python train.py --positions="learned" --init_std_qkv=0.0247 --beta1=0.93 --max_seq_len=2048
Each number is 128 + 32 x the weight over the matrix's rms, rounded and kept within 0 to 255. Layers, rows and columns count from 0. Numbers have three digits each.

# layer 2 attention output (transposed), 768x768, rms 0.131, rows 353-380, columns 256-511
163148151121108148185128130146129191138089147109158157138086125083127124168106113150217153095139151187128166101130086182061144161071111111100076148169067171154133145176116089167207152167042173167135144101104115103200147139111140117131115119138169152031126127177127166048139112171041171163073108136060069051114128044097180112182096158162138050165187087154186164089180171066133107175144137090109111182075177081152138207150135131127150141081134096091112102129145156152157095052195164101143064132074068108042161098152071071143151157155124081143232081097147157095061141105054146134146136143175198073156188072140125211029018136131093107124073095140117083115111134044150192131117055199187192097152128115118124162119173087155172175146180154113104104141112160145136126140029196
053147157171181127176089160100124180108167203178173149082122085068117102166167045154136114178142124070163096150159163108067176151047187111162088100112164171145051125117175075093126138151078106135131050197110104156131154000151121073080100150102139163133119132112112169115067110156149108128162128115107130132139105151163099157095165163122130094195034101222144199122054116104060187089109134149049125205111161042137079089050147142152172103167194164135146042071160171119124105145088055102176153052128182228153115162150113186164147043247069137113211226181173104107064174105180064117115049089082078123098097085101133115173119094069105095111149195101121020167130084121147036178126113204093095133157188151129109166144100114062109100205125079138199094094083092132145138121132029
142092134099069156102126106081092173083079138051102122161096137077163162198169116130136239052137173139130148123038144177045084179137127122051182151117154142171127144105124120128129026086146084120091095159205164120170068136089130098062103117108124131208188152147112102148150134095099121107085211180087178181191144206136085066232094075218088170092184114166149148188144152141123079141140176111137200144161137225089063174153135095126096131177182141111128074172168070108176090150110114192080099056037113160111106136179103133101115161223178096096078138122184078188115158111100166057192071096124148122104120064191168093133126125146125184108111078126149099120135190164092138073126142193123146131109128058096152122093164114152114116161124167172171106138152122098196112106067158
128117153133125102160184177103184049099209142164146119106146115138092064135160173170151127133146139106130092141127110118166092178114074096121196120149112100094100150060154138148176158063101112097088095115140151150120151149181104100185130052137201102122154193131120152032155176129147173038155188140091071147141137109136133124154096088201064122094128139169199171107158187101147255068138127089118131155145132114056026175156125119065053163117131143154111192144118167185168045095112032087172097166151195104178115071098128171144068091175154180097142071140114151147091165136077064136178096165193130162118123190199119109087143188083127120185125156074171135176170159147104135120119084093092139087104076055117051094141150152105095113136164138062113126158157129172150127179144197
026056099210124091134099102090178136129087116133107112126140078152084099145096196167088141122177142113152071146111100108125094175114068113139141131047144156118192170154115145122078159146185124106080093132050165128148131125090046071124113083106140138137165169202130102164039070143156044082201156165119132106143161072056121077100121209106103102120148084066185103147150064117138173047079177101117149056081144156082162150106176191105066073141150237151105028093073075159189111101164146191120095155146152064133060078180058201126118122127192130148071141149151194117071110087193129121110142122076133121092151179143160139164127148151124093136147167145123174074143217160128068089058121122133121061095108133119150064167109148175166169163146149191127156058093078084221207115135140
172144083156109194164094131124152096138141089152106162157116094171154107111137140101136089129089124140127107081130235139214127165111128179131113140110073109158160046136108156146052094130135139183102134199142090136111128141129135123130095131144130107130143135120133121104081115089118134124104133103117112138129198146161099147106155117145120169150172093196125117122064178204148170181179120188204154111158085160133115143173078140128093115173176121096109104100101192114085085178198081188145152081166118168143140122125155240096076030165094188117150102109050127147044150167099063159070183109046139116070153172066134174143114089181045067177079171140139116166112085118153151120068150115154129061131072142139126125075178143134129186168185139056171079141145134093128076124091102
099121190147130108118144150097137128061143123122166124127137150156131119115125074147044150154130075077106156107053168120212096115112133055154075126120135128113236097153113145088024103115107151136145122116135151170094119104148166083137111057193116111125193175128112126179195204116139109140103097145161139075033124125109169124061139127139114136107185101121160128130129076088149143100106148122149150083077054116079171173170194191120148180093106158176078181150178081102030095122084087118139151195109118185137077178139174114115127173186064053158156053119058135135144123137091255118061133120141065162105218057061125078168160128045168041128079143127122152201120143137115120143129132145114149187147200149170065181123088130235116176150119130093145196067170161124171044176132083
123129100100133123128185120074173083104080088087103138091142147192136198100144126144133160157206108088230128117172163135158159185080072155073124164159205171099113043090184190083143156183098163150214081168066163129172137122131087160149082134163158167147116091125086059177083050109121123133112102115034107084117167190121194168201144171145072165131142168149130147255168137166089144127149138121090200131162131153106137076138116156096144131100141066121111193111132100057094174053110208177166126143198107119144049105101190092102089104065125090121162159109171052235087168126132122101083157173143116121115124096124144158102099129180072127110100169090218188079183112144215095138124239169066125104150070149178185114167056105126173114097075105140104120129142099149142090145121171
124122100129022114255106117174127141173126135118095100099077170134255068094045134083140127143156088151117103060180067124136113140069141145053121159227134106068088096128129098082193097119150145095108181098082089139169077120054105107162130132104157186149181164155137092071183097116149039099115113212080125153120151099145101109113119124057134150148123163199190073143126154201144111151099105090063136214163178222133191111090081090175114142105118114132138120174099183071184133203137115109102062101127060148030141120175098084090111183174124153111101164161089065249105098083167118147174225132131218086179131122180162150151165147101161087083193147058141098068212100196137174155105159183024129128072177070216079105153120138094092185192078212098187098073070149145149173098145050
150147173125137195164146109176091114156058110142117139166070209210234148044143168138178122023193159155088186115220207147130124044115223149092255180124132169135162178169088089131117099151104129137106068144083220109170122112189085200107214143144061101144101076129125112085090150082191117162114123103077070117135202107119132126111243113135174115120113160150085123199148120167129168119151111185171112115121155094053138140182077067106128065140065134126070148170116085134082142155078092080121198090087136203137073057087065111130097109151124179086173149101124139215162116095119068117159116156180026174089128109178156120065147068150197082137148126104173235182107088105143086080121143142106150157150160169114090188140112118106117121051145173096160106121135143138155173127165108
121106106145161160203169081124149140146159110144135100163098122185107130115194212194137093101171150137112207167096230088190130070143135125138095150136128158122084103078087172221143160074132147157168086126149073134160113092145133146165182130043112179199127092201135254159138139145138131123096088113144104097168168059185115221139136185070161078158064148101069096093171066201152139145136083170154095124087103039037076137055145133140081158125094193174175138091208071162095043117148089123108176084130145143117148141174104091060098126084143136170095156121136128095095113116188189122105222104082155124093117093073116126113109184136138196072182165087079172189119124037082208134086115131158124185169156127142065163114121057179110152132184068183071066070240071122125213134157146
138173111154087106090179037155098035118220170035131122144133166140164182127107184091152175077137167173187154142087169133139146093174126105161052187059138152213150134099164123093205091135128134066105188153132177169105156176091174120123091076154106163058177109115072120144134069178030096147150101063113114096129148113149051113092074165131107165135012103097121119165095160072186125122140149148100137104078106144121183088150067116095180156090104160120173176129107197115115102095159101141127144128160123128167077050174127168144124148208073219136146122175147111113072158132173096102098207120170145121130137083082126149105136066156140170049082173143143073131094148131166123122099115154136172089164148132065039097136127161146144088090017141126097113154157139097207122171119118
150124076107089094185144102130130175073149150154108198072181088149069198024110111117115058128124221171129116120131116112137173133052059120109136082119183131136062152078081213122168135115132102119106161070187085085136080088124144045084083162179058128093157176133093144104133095121095083233198061105092193081187121135161089126085098160124179183125126138254170127144109141082104137144087092134214192085157097086094149126138138170079128153109045157122193237046093144115151123136077082137160205112121149111158245108143114149116094122203142156105077121163229149175115190132112113166122084140123154115075151113134129133106097101088133074063159134083065120058132185114147215037151118151162158112196212166105000091200110153118063147180117075130088132115184111077131169036116071
133007136096106221100163046184138016067120174164150199093159123132085123165181140100151134131132133127209101108090064123101191134141181100166097111099166131105074092199066151107175100180096097131128170082198118138126123131123158120061119076181097179150221044074134146092128105192089160096102155163166180194183163120132145156137139177133195079144176119122113125155125171073131128075197229141089095196097056149150105157107182147155105061133058113118171134111106103139077137098105128013177154098098123160154142138209140128145097138119141074199098114117153130123179104112114073135038072118132138128152173198194139112149099109139119113050175126102088135112115103136116156101088088066166126134153163149134255076176153085133136154091092106161088145097125095155086244206041180
192170126135053155196117137216123133103134084123183144096123167142134091027213104172105080136078107210133203127122160155086108085151072116158160176136147081089075215114070136136133164138125046185124081096148135081193125139227170111143160094104118156070136166051084116205161159109166157164157169110173169111183129140212181152121169117134143104098100158145140150105032123131184099130065153154131148160191081097186098087085175116111131152111093186123107167105057086156144104096194144068115169174104143155163116158100137100157201198089096064108067156089004192070111075176129153196114090207088091128057132176163112127168170150147110136140102153150118128069116132119144094154080078061075146101134088144136132138208096142154074064159162127117130048134132171179105124074113110
077128139142116169034112000085107147201147115099083091108099165090142194175161108099224175131109091179074222110173198092127134093170115147181174109087207166190125110119119096106117102115081124103166081203118034156089149158151101100127103208145071102083126111144048210144169134123180144054141083101097078129174120123124114042113113218109178085143124130095127148096102071145109173091083090217164140074114162190165059117100161154162125121084082106137187086163061082171070207122124102131133088135067150197213180097144129163133124216190127158146131114189125118102172119133099114112093105065172080121193126148122140132099131113133131108098148067086170165119094178117194119157127074151154190124141141091184177093104071147157099141129147099130036158000238110096145104162132125
134214071162181124134128067069110135152108147206155147123121137192131091139194162102098111176106139107115179171130096113104132144050078136127116137148138153090070067157060151129113169086137144116119107095105096169154075127236126119103093146191110147145153153071103133186037073181114147128153165071129069052207161145060215117178062226162204161146185106154123055164113109126137081157177136109135113039172140147107131183107180132191120072190099171119175150123101145107074131116115139092082119154126136081087187134182105195204104116085095188241170158122195126121200112137077066142205113097157115114131157105083162153189170089170078177112122146092219073145111149119132123105102169163072092134111150128151168122133130130116113098138172080177078071150107127167211106149126044
106146158109140093114193122117146070112124205150206126109170130115091101093200097147165146116158102105126082142101085207149182083029136167161077074158150103125105130119205140131186105121060122091195141154125182089114137167088190204147118145197082131135068163108126086132147120189069098108166128121145069186174147141129068126120119194145133120106102150121098149132114131155162102084255099155149184107074116095132070110147153118116173074078160078127093150161170175101110158108141104127141201094146179095185103126176112112133136148196149094152164152127169173041150119191156143107077119154072180139144095083182108191078163024134145171111187174116192155178056102157141181079115146139085037168070145168151067192098173139120117104161174109117154143057148169131111122091116083
166112154207106065168203112086104149107138116121106084155114176085211118147111160089102148140114219140099120106096178176151062121151178076131131078146078102128182164083204189112113093080138162145103103156060117147144100170166231195153043050193117072037134113112051102183000126207113075104138093058115073092094158159134162115159114145082130192105052131137116096201156207073141192076165149100165158097149120097159055151157097096076073134152216072123104180119103099220119195086106128114135125144074111110092142108057125123081210067169044111113086092093093075150191064131205144091086142180069116146076194170096135138116157111084133129107137112169173106056176163108129133090095192126139142121154227162101125095105133083185148105219143090110203089056079120114154109152108151
134114097140145130155166051115133140110202148170062165076108110130183132162093116171046057188085102140125179125117149131113101166099143117102141149092078118037078158147081227138130110073101087128113183121172136009171126173170145175044028134088145097113122152127094168124205111173105140077120126119154161119147131086143082102147116127141124203146151145155142201112205105115052147144166053155132185162104181202093117204155104063084081119096025159133060080111095074124113125170114201107135089096098080056156121150119102092135140120172199113178090116221120119047137055153182083120146162142135096105138170158132132140140094072160164044107152060170086117144087125079106086166102056112086147165140066113122247143085062217190078115044110148164176144123124076254154136130075060
110058138111154097136092127112100064083153176199150089182150107174077119104127173117109157155078084118129054110106195185095110110237157132213091066167137046142118142169168147155141123147140159143109166031106121204144149062104167154144124122137162156163064181100058097116134083224071175164146154149075073128089116150085135029194141152161046102024158138112116118064152086153149068100096112117095149163167056172125090085163118083130077039138025143156167123136157092147141151103055064135139166104153113094149186097098171161083103135175088141102069147155127123125092190095133157101170114123100098121117085111075152092152172050179093111129142167063198092091160065090127167180107134149025074122196203172184092132146162127128059148128110143127118122178159095129093093139125193
145187149117203111090094158090206186155156100149182136153108187153087095110232092157167152175146105120107064077142186113132168100087219125120194173153106135045134114139105069154095115080065061144152070042189202143131113065111068114129071176127145152119129140109107118132107089184127184139093144110099125123145171122126039138147129191134147060117187174117071096106162088112091114094152139069122147207157148126173096141149123145128105119117136172153123158177087212123188149082115114095124171118109147161147197115134050135180175044059140159140146145180065138171198158125106127074130176116159109146103063117110030119173074091058170157089132128068110112221113117132116184121190128095107164148117200105135106118123104180039151153149143171058172115111172154135113067035080157
133218167115155115114156056129212078123140122167099141140124148169127101112095090075123067110125114120121124164096132114114214090152155099138119066151138090113142118196166146175126161126201114079153104084133055124137094153201100094076110177154158255101106143130100145108176073113083180151117152158180141136122061117158146052166077038132159130077171175067075133126128148130120128171092184102139158144072080070151138084080165162200163145145143030040147127115149133097209122165153136119159145120058146106117255169136101127019151188104136058071137093107084112138100164142110074098135121081137130162056134204100093091116144136083077086156215068064136141098155183151068110150213118119130104131124081124109152136107064072154164179153133186183226166142079157201138108131068155
128116137146111159158100150102136124170206129145199075120148178147148081139114147095138088135101131130136158077104152147165149175124079102114184155095168062087162175135104117064126142138145119070185164110116194105144199153136142158127140121160237180137146134060104137072074061090187202153145079116118148111121034188150160038064116206177076156101143183173188152178109128040169122087138126128144125099141145207083085100149150095145147102172074155111083120093138084064078087121146189139155178113176101108143114096103152108140178173099154180104162118118152100153136114119067140125159102208091167113080126104149149052114148100147109079209000040159053126131142096216218138175079175093037130129090144129181187182137080131160119145255159123131102133078062033070075024159120101
128191130182136182107086137132146139129183071138137170098154130112051113076141111191172109145133091118082130164136115153145138136124163181096137182184138101154112150129116109119103132105081065089132075138099163077113070119180155157206132169138176106133148118119099153151087076157069122159100144102102136127114124184052205129112194170139118074184119092179179101137228100176201115155185126053140131056219095165123081111208149116173114056131183099144180121116114130116133132072132110123154088167150153069157098101139139127142141191141085122195142121124132182178187048217139113126072159148103142142122111049092133138183054132096114112102096077111136159151079083097138147121217117144224140170158166076255092194143185091125160087153134152118094099140152201103103165129080097
123140168131129123133140077070122132082084045126069134150161186133088126113061066083115161112158137031039110162076123058103034199137141144178112051120090172193137098066181165097176154160153129173143121211168137178159123160137154132137120218207072120161100166114185155124144117137106085088131085140097105219058139105150071062174124085127085099177119135117086204112121066100179130061114154031162094056165108088070079140156055131096171183052140093152144148092116066086131138057149094120101063126207086174116093231113107158126154119142203157174198134191108108141059063156063064045135211124168241042042137137104110102123156111091199241107216113123149093223104181089079179120178132111186180083102223054191136121124158164175105086116198125112086139150058156137096135137082074
044179109166068224125094174121153121145148188137096195101114143159151126215082155096092097191123086133051170105100173092097233139190113071094115213073001154184227061131112105151080035077158174114163145160184105097162128102117114165127184171177113147127107134142142056132054136122210154138116138183130094125065201079147115111136089141179211097172102101131015148100145123054218186148116167162104133077182138144136158139100102174148131089009149121182099061150197100095073135064128132106152147056203091190186149132173098150113135184081152083179118104143086107149187129180126191134042137064173149175122157148089105147134180157160031174152093088118130083209117140141088150117147133076135166038144154110082116150151027163143157099163054179205107133181093112109192087058169089
103196197205049132135127071127098140130176112173106095126180072164133083126114148086121106128062185119118135138116107087116145205165142161161112141146165129054151041142131158129182100155112170144183123081147119100184093074107115151098103198080104091123054130227115159186157064150107172136174134110080114171088113153144105208158125162100095175115105156099130145160130052108135086118120182061175132143117137095146137066216138164140100071119109042153172066156155121095170037057151048153115152192180102192167076141149152210083160151112092176142145143084130130182177118110211114203087189128075198053120120168083077129140118078196095145110122076142141098052130115063136164165084205076158189127147156102109130101132100120087076117128162122166133097158141129149073189153118202
# layer 2 attention value, 768x768, rms 0.0622, rows 354-380, columns 256-511
176136140114046130091094095158106160094152107129119119146062136136146077109106159120189110133105118070143235111210100143092081128153190144052118129152175136158147184173116229221122140096111105133128121058147139133082118155035095115123079134132097074077065129124158167160138160119178119154164184081120123101152172135149109105133107123121119162136178127122120114136107163138149189188120111152098209131110148163122124126124155164108097118103075125114165102143175159185175107157155164097100142166075126123160175107160163116159153103158156195179125117116149159096179113087107137129104164106181127126109134118116187130127135189065129119184152097165112241141100189140107100133103109140189108173112100142116049110115105115111091102161068091104140141093078156110121144114109143
088135142141151178159131156119132037108173136184154182131143195141100124141108115081121104112178142131093143162139144103103113162131102102129170125144060137156180113104199132169160118135116097147103163121170128108142154081141187179108151129145130114138147104132089146123088212137119071117116132080091124109155150169101107168143144078139162077146050169072097115156135084168124093142190075103128072053031119114051116116123121165145112103105182112109174164070107131126134138121119104101117126167152157069153160136131132190106130087108089098133151186160099116113121116093141059114115122071104147154215113120192091184195065108129134097175139119149087203090147113104021094174113025112103140137119140127136155078098135071113151138115108108108079108129126065107114097132139134
161101141171107165084135132109156091134075040126119071140154180124117137115143158112093085175199120119120147104069106103139125129123144112094115083109172109098126125135085084053136100219091129120078093134123113126124084150151112214143098105179118145140161114163126109121111159127093097076124125113151126111145161121135124182134085127079155163137123065131112158088171139147110129151132152097075157109139149124135082108091106125050159123178168168128121155193124142145113169171130141165070121172151137178197129122115102181198158170139131099089166181063139155078130151085191132122118131122146105133140115115163133126100104156145109063139156154085121143168081170148143126113125094151167104138197110146127132122097130088069149138107108146119106141104092155161137090154121103
133144118038153129139158072138108098123128116066110160133115137182081115170123104137140110128157133154157152151121110142091127116085191150126142111112144186151141114091113111154070131163155148099130143103123073146161118077085102105160128125161086130102121111109099175131155098155122063072068111078071061104146124100161127108093209103134189074156136155096093144078189138136121101145121065120091148171195199133184136135140138128101117199158108143167085103111133153117115171203154164118181169128041073095164218118139125156112128098098149076134182154120178067190132071154160070156066117145077114113143145172094104113157123129162209204180097073146131105143121146111088192062067133128186139156136158130175093149116146148142127154070094148104189108199255155034145096146182140
155141145125082093181171126144132090138124045132132128076085169116122107108084129099123118135148105110155155111203064138141148104101130121154104139039129123149179108155147109170113118179097150122086159115189142142196102163178106119106089113108159117131103188210075143137120146141105131165137111141114151120102227076112121035178076097102150096128122122140123103136133115167096059139078148200098071050062142154108142116156092089131094078141075104158110168135103085131098144152141147154128134114153187116114159148123179133139094114165133178138114158116114146086118171126130071159177083123191110174102156186178127125136144131035144177128072137119088053089114121113075152150157076111179110117146103114063101155154095107158180099122088161151137112139140112104105058133093105
114177114122099099124082102180119112175058106127108094126112133141142110173067101129126123094162148097086107114185151134102064178065127157116122095118159083120116179137041075103208157142086096196164117126150123136152153159123122171136103167091125092119087137153141117076167126152175084150104113181170093189115145096104150054136153098199153083118112172086179135082153209123200134117088134187118116128120146127189130089160168157174127117067125052170087142169152107155100144118060120108166133129158172086208134111132087150151149097160148144080146126149219193135086097106111143135132170161120144104113155115112101074105076112173135152197162129172143120124119086213135140096103073122151112121134145184155080124122159114104085124081182150181161118139112118190090167178154128
162082105106155169166114073123159165153113231134114136120145129094124103088140150105215117095113145095081139160127153116182203067172091136122151193142121112142121106143204208092126170137141088153077144093180120115119163106127129147150120178134174141158125180143132193173125113124113185133160138084078149128116135029109036087138151084142092129169127084122153126116117183133112183128119135054116101173145068085104131199179153137125097157145104112183162099104196183157087114119127099101086108115111064132102081139095099124176114158117137038122131127140130170134155153114129138112134111102115100090124053121143136118169073163125103135132154149113088135135148124145117100153088156156140138142169086096132140148085108133104149160173125151073139150148151080104159143108182130
105147141112157197124153098166116128115144174121125190136132211126143067163092194179185153141118123204115105176156130091126096124173163086172149134121157150105119075094106165048076100141088105110070100123171144044159090123141115147110160122123080093113094160093093115176125124106175109127138126090136094099151079119119139148119096081118146200124010152146139096099123044141120124120152128144174136111139108126132076111094133116070147197190128196117194131105080128155077114135121110174098145134130105145144143170158144139146153126099118124146187133143138089104075116189137151137163094104107136159112164169139084110124135045146152076160134130062155187152098109108081171100161125114163118171154136116106158113124143152189131144146111121146130139151199126129130141114080097
140100102062152025126136197126148150114142153176118121092177170123107077206200162147109144134070170173092125091120080163107068175116116164184130140143129123116083101128145173038160131117139150110129093154147129128055127160144152138191100132146132109164107065103170172140177168143176151222140105081097149144112136150083129078176107159086124152199104183183104125098146136146173160117134052165098109161097078141192112089094129090161160115151128157124139063151089151136142109103171091087168116136121092124112156218170123089173133126119125101127161107166136164144156097156044143118132085107086070094120175090098106206158106133133144170087127143116068134092117173116101101154100132139157068078125151160180160125141129102166212107164083105160101150113071170105120148161175118
158091102072139076080120127130157146126131122120173121111142054101112057184133075077100181112123148140154120132128238074067145105068154123093178186144097218098137159095135053129090142123144155106124094178114162125164060127159203143131110132132104089169089161079145182120141133155065107154183090126139119091185108095109119085079167085087122150088127147137109172090123093059199135085157117116091141144134096143189127112158111113119113132164081069150201132091117106105126125146122176128127144106146114143166123138112093158105159101129116116108164126149108136133173102102128167194154128122133086091082150110174147042177154133175181192101126165139127131155144098165133096163142149096094117063125107134150076163130130155126132114143140098194109125133090127126124160103158087
115159109118146152168153178128112128106164157111119123090121086120156227161147076154099047154117113148074123130124149129177160141147139143102121117151171131120167158144104097205200115142186114127133146103074152116135114128194129083172174078126118099097104122103088119122168090121135121163167188103103130186041121067173149133130154138170137158134210124124098161147204102135150133083151130130155174165143081065087094083102066075134119064135100159171151149118069159145147116143147141091110131168142111150113079113154095062143162122177106087088143133175158122187160155130065147138109116124121163180157112159081164109134122109087126082130159108026095221148135155103107110061139115158103086131100123195071072166156139131168136133212177131120108125102124153163166148161099130
140150085153204151126132105095166110110132050058098130104198157151138140074119144161175152159189133103106115125159103165108109120169137149110136118071123116152180145099185075113122110146125115191068140074184120126170096156148097144144154153108110180191126142137099082089146192122057098159118135150189141048095167169129165122078090151120166119122163128083118131130148081117123161103132133106067166105125113150135113150167086121140099123180092096103080149121115133110107147146149095181162099065104097138099180169174079141153147135124064110120176095139075081130155108121145154104122117085113173091097100115123120153162123150103108207154107170148165127106094132117155145201133147112140109171131158158062126135059138040073130117122117105083173134112107151132145174153127147
172153173113127184146128119121093111135123181103152071145158112145190115171125090213061122199130153112142149182060134089143157141116114109142118134120134146128116140145131120135145132160136111150182147138107135155191080135100136130125179168103131061122103122105117176127146098107076142132105122126138081155151100104155158146160130066099094090084168158140164085158118158218147098094162118088118100081083117114142076119091135123136065100161138107124119092188156111208152147141118148113136119137127101060111167091138142120107190143194163177110096170104052161131132094176116186118156133172109062172215079099102133075087162133118155184091109153106122121123142143150127146162137203132174161120149145151138110124104085080146154094117129155094151075170144209137113113177187150
146215137142145120113093142095172021120099170104053084086113172164148066162047119175139129168088198110152077118093125094150114108113125101151117151133117165099075090105081149099130108129133124145118125162093190157124190101041103114112114140170125076138122141118155093134140146147129144176127180127136141073047084126115074086109158184155121155118227110124118167132097138110160089093099133197068131196143143144146098072134091102058165138108084117096161111115155140158158061114120119154127116095055097161090130129123125113113119141089140169104216143122137132179136130127161103156134067111120095081123129158077105091122077141127108128133075128104159164145137137150107132099197199096155118162129142140093148129086114172235101077130115123115109158166109139102048102141153139
125081109147179101169123195132211147109192134090142139079139155174123227108099123229123143133153128095111112086116111063133134062128094141097113131130134124120121161132106134161136125141162122126121140094124095122171132124140171167089133142070105160141136138113197112114146154166109156138153135109171140087107083103130077098051122120123136163092126134137119176090129145123125146112149113117121116202076174134113171072127147138135114093141116134103102138147159133071179116164106128126106140032172140076054124143089135197157124120154134129146092157063070134127135087128171101106093149121122129149120143134135223096114144120109144124155085166118094161136121136118162059126095078162142065114131105159127125161139139160189097131213138138111111084125109145146107121111123113
119166125093094167074188104144132115113110150120124201121125146058149119196107111138077172123118123151085127181165154139070149079150203132128051104150156135078136101128155103135139172125121160205164161086128180165105131197089193102066069110121087105143109135153146113145196131132108108135201139153113075152177068105104149117147086171154143093155068119157146086140141185100139125149151110139130179124097131089097105133104094151140112163127102161145110117138102112128119194158142145130130151146109098113170111134105118128162086121128129118108131148132091171117167173134142141105080133063152141100147118106109134079158111126153090179100142024089117093100108131204071105156154118130123113175154085106088149145133178131122081066115139150083128164068100146101061204099141185
196098084067110127138112084195125117148167135128188151050133146166125050172131095131149127106136129074171135094159129073126179186143106147128103116138133187085158137146104156146088094144158120106061187069185098183122088180148144148150137149173127183057028169112122125155183136150106151094130134138126141108142148115123167148124105091095123181116145140143113114172153111091171096132105117145126130131165081177156073160101125134105162135129129108134139131069118151149118128179084134140098147119112107168134085174165120166067140132101118221079143110109143136123081139143115131132193109149161130145134176165120104133115094096129128179134154084168133157124113095122141140147106132191154081116117126000201163066113106140138138167099128139121115113094048117167153149079127179
125067102125140176081178174176128121151130137111167212158101157149158144119103142140239119128139129081210179097150133146149121092141098095134078111192109124137187135090101054111176140157139145132138078086102078181138212109148131141189104158118057094152097138056133162113148129113072120077086165081144132202132121104111135116134122154160150160136121183085131128112159125137113108086079133107138121139161165115142156115081110126165166195092131154127093110130072089117195156100164084128139086076090088091120073139154100088166079110132160149137209147112149188122109117077134150162169153096097125144211124166178066099135072114112198141087136121168085171118101078176074140073120144142148097143121100105063092106088086100116100146070139120128097154087151110174122130092169146
106193222078140147149119149165162096169117050136087206065173115169118147134122152131077150145191133115092151096211084109140142115074119114157122052056087147112107087059121110108106107216106139060127147112101121174200102156164084109150132136121114146117119129092093191128105149092088149207173143114130109144212084117113102243102133130136085130172071083124098107113136132122188073095148166111064108162130106161105124020119100144156161153106135190149180081131056106159162193153112041146097122161092136157106152070101121130175081173179129161116081125099131120154100166098120169100168155166124151110167156126126148117170107128052185196121115103144110143141097134113123227129107208104147151129118075165106151112212106116135232170123065135112153155153141178112110144153134090
106113043117158165164181104091106169138113106057130117129148072122106120107074136122139130077112120071147196167161189138099130097080107125105125123135129152137128190152100176129101108108094134111088108064125191123088080204127123124195090130125095116180186092157133154102129120177149181113113095110142122134132109100141125106114088122102166102194123133139059071159127192138109104167123178165154139120209111118088106156150074122162146153150082150140098142210083156117153141197198159182117125110124096101137082141176119118147119047136130071100162141077144109040118082209141125135123162059096106100107107111120113089154123148097196122109111145119082125113157151137137140146093096128171154107160188118097120093152062153152118131109180156110090187130080141085121152174175167
103141109125107088120163094127106125112047157117099142105196108089157171042115169098126111073102122107170117131099098142173139203115075101131085168170140138122103079132156133105126212125108109159052143136086124054104109139144133173136143021106110072135138132127097167106132125092144158096165137163091117161145128139147156122130138186142096118134109079098056165186108173141138126072091155074074091151084143159144088119097092113155092084113100151030137174168127121139096106088106113182123142129163110128184129081133119179195141126144121116084139165151101097119149121125131133169120117134117132160177127100149137065186135082121093109177081127142121112152161162141136066110129142120185154175128149101154094133143106197167143116118094109143134173186093127096078105107149116
126117130137090141100096100063069069133124168147200118107101135196159133116093157151126021135149043128149145149200173106086107144152129143121101122178122161151203130143105154109109097103111106123145153139169111121063131136225114104103035122099097116115121082127151127114142171115131140139137061150092106156126169107107078141168126157117140214121104103197104143128073128144135149109079083139160119159177148124148081114076166125171180092098132156152159128143103126170107128076118170076115101142180179119134107069093150117226136172077118160157107138119181145087127136127125154137179142104129163142168102087185114138111122183113124148171123149135143115078170178151095136121122134098142151180097185136115054150138160107124087148071127103108118148134146101110137139176157146
176178128133099149165163138107092122100119113093103145123085110114204182107110118129172135114142143142137087136071167129097140071144107056095127143143136107127095113094137056130112119091158108118127172144138114122141153152108116147112145126148124154144140142172155162147130164156130145164154090184103056111108113117108089202104134066125148091168160105163137125142143172145193124160132138053145051107131122120138191147075052159120111170103137106150076126181144112133087196114128067136116118109128167162136192126134079161106175106135183125109106146096121188118073246164183157129074094124106087133135175142130155096144094157114152199121110106099108082179127167114108096175128094147160142102138163176140135081105094135052144162102068151134147099153145135172122149173118106
075112108152132152131107144144139185096174132126083115124100154119106123102093144125159209190105117129187056083097127097121072061111121138184167131170160163135086176125129140155111132132123096156139122139166118161142144192146185153113168160043138139122147181093099079109149133171106114094134129162178099154072140140202104142139107154115098123096112094098080069154114134175113157154147113100098151166090112095178135162125129137174145145155135115151149124165118142085123144122140083170087185097119140129156113117136112125100100126099208162119154073143162159132156114088135141115123082133116162201153194160092137133182177110138126133147157103094150145180170130151127089077169103164086079148159140178142120110118094117128155131097138136107124178082170172089160160106163136
116142085122094149132034087160201150145163122148166130108136073121071129153085148137133071158073164155123191094107116122168143141015160092173109098067153098164162160125079083083148114121192134158112123066156115085082077101116141105160130116175119172113134189101050112148124124137131111191074102127189163149117080132133118175115170059173101122074118145194086129077097164133150065135124151134109160088083172171169166130158161133157142069160087165111087138115101090113120102084130154103104177130147129178110130107106140138185132142095087058166108170114093110146115073138082142096134132100133078180140077144128136119169149069104074090081106107139143078082121136148094146128146083108111138172119084172130221121110158112102147121177084134115163125108115121153136102169152106
148197150091129105161105072116151102150166154197107094140143102110101173106114175120136169159116100144168138115119128112034044100119075126127112101186147130143166141074163182168196161153055190107178141192144102127125139104158113120151157101095166132103093148145092143089122141134146114099141100108097106187097095169095121077115112158078133191173148130144113083143159049114108077128180133109151135101091105227123098173074127132127141102089141201123120171118159083139091127120155108123151132153132122122111083090100137118125144131103148126112122177127105159103162125105146131176105104141150121055088108174157117131165156096175149088131110176140085100187095118160083136072151154165139123127142146102127122144062135185118151100096147199093147087156153151137140173141102111
068102118173113151150065131148094152117128140192103077112146108107097087156129122123243149055101131142145128135153105127113123153152109185122065173145141150122183180136109140105101148091131137132133173128168129164188159155136159163193103049126127144181107061186110094094123101129082168118111198175143167082128155142143134099112177179119146185079105083119073142154135132155080168145039093071057119086129123141134068128084097154094107159123072127139104155134185108131092133150070192084154086145100124109127089138129117051100103192179140135116169174130113192230136120126126213129134143071100150134078102120162159144095137113195087146167137122153132101142102137150156161076109121182115112111157103114135157166153149116141113155122179149118122095169102179076164132071184135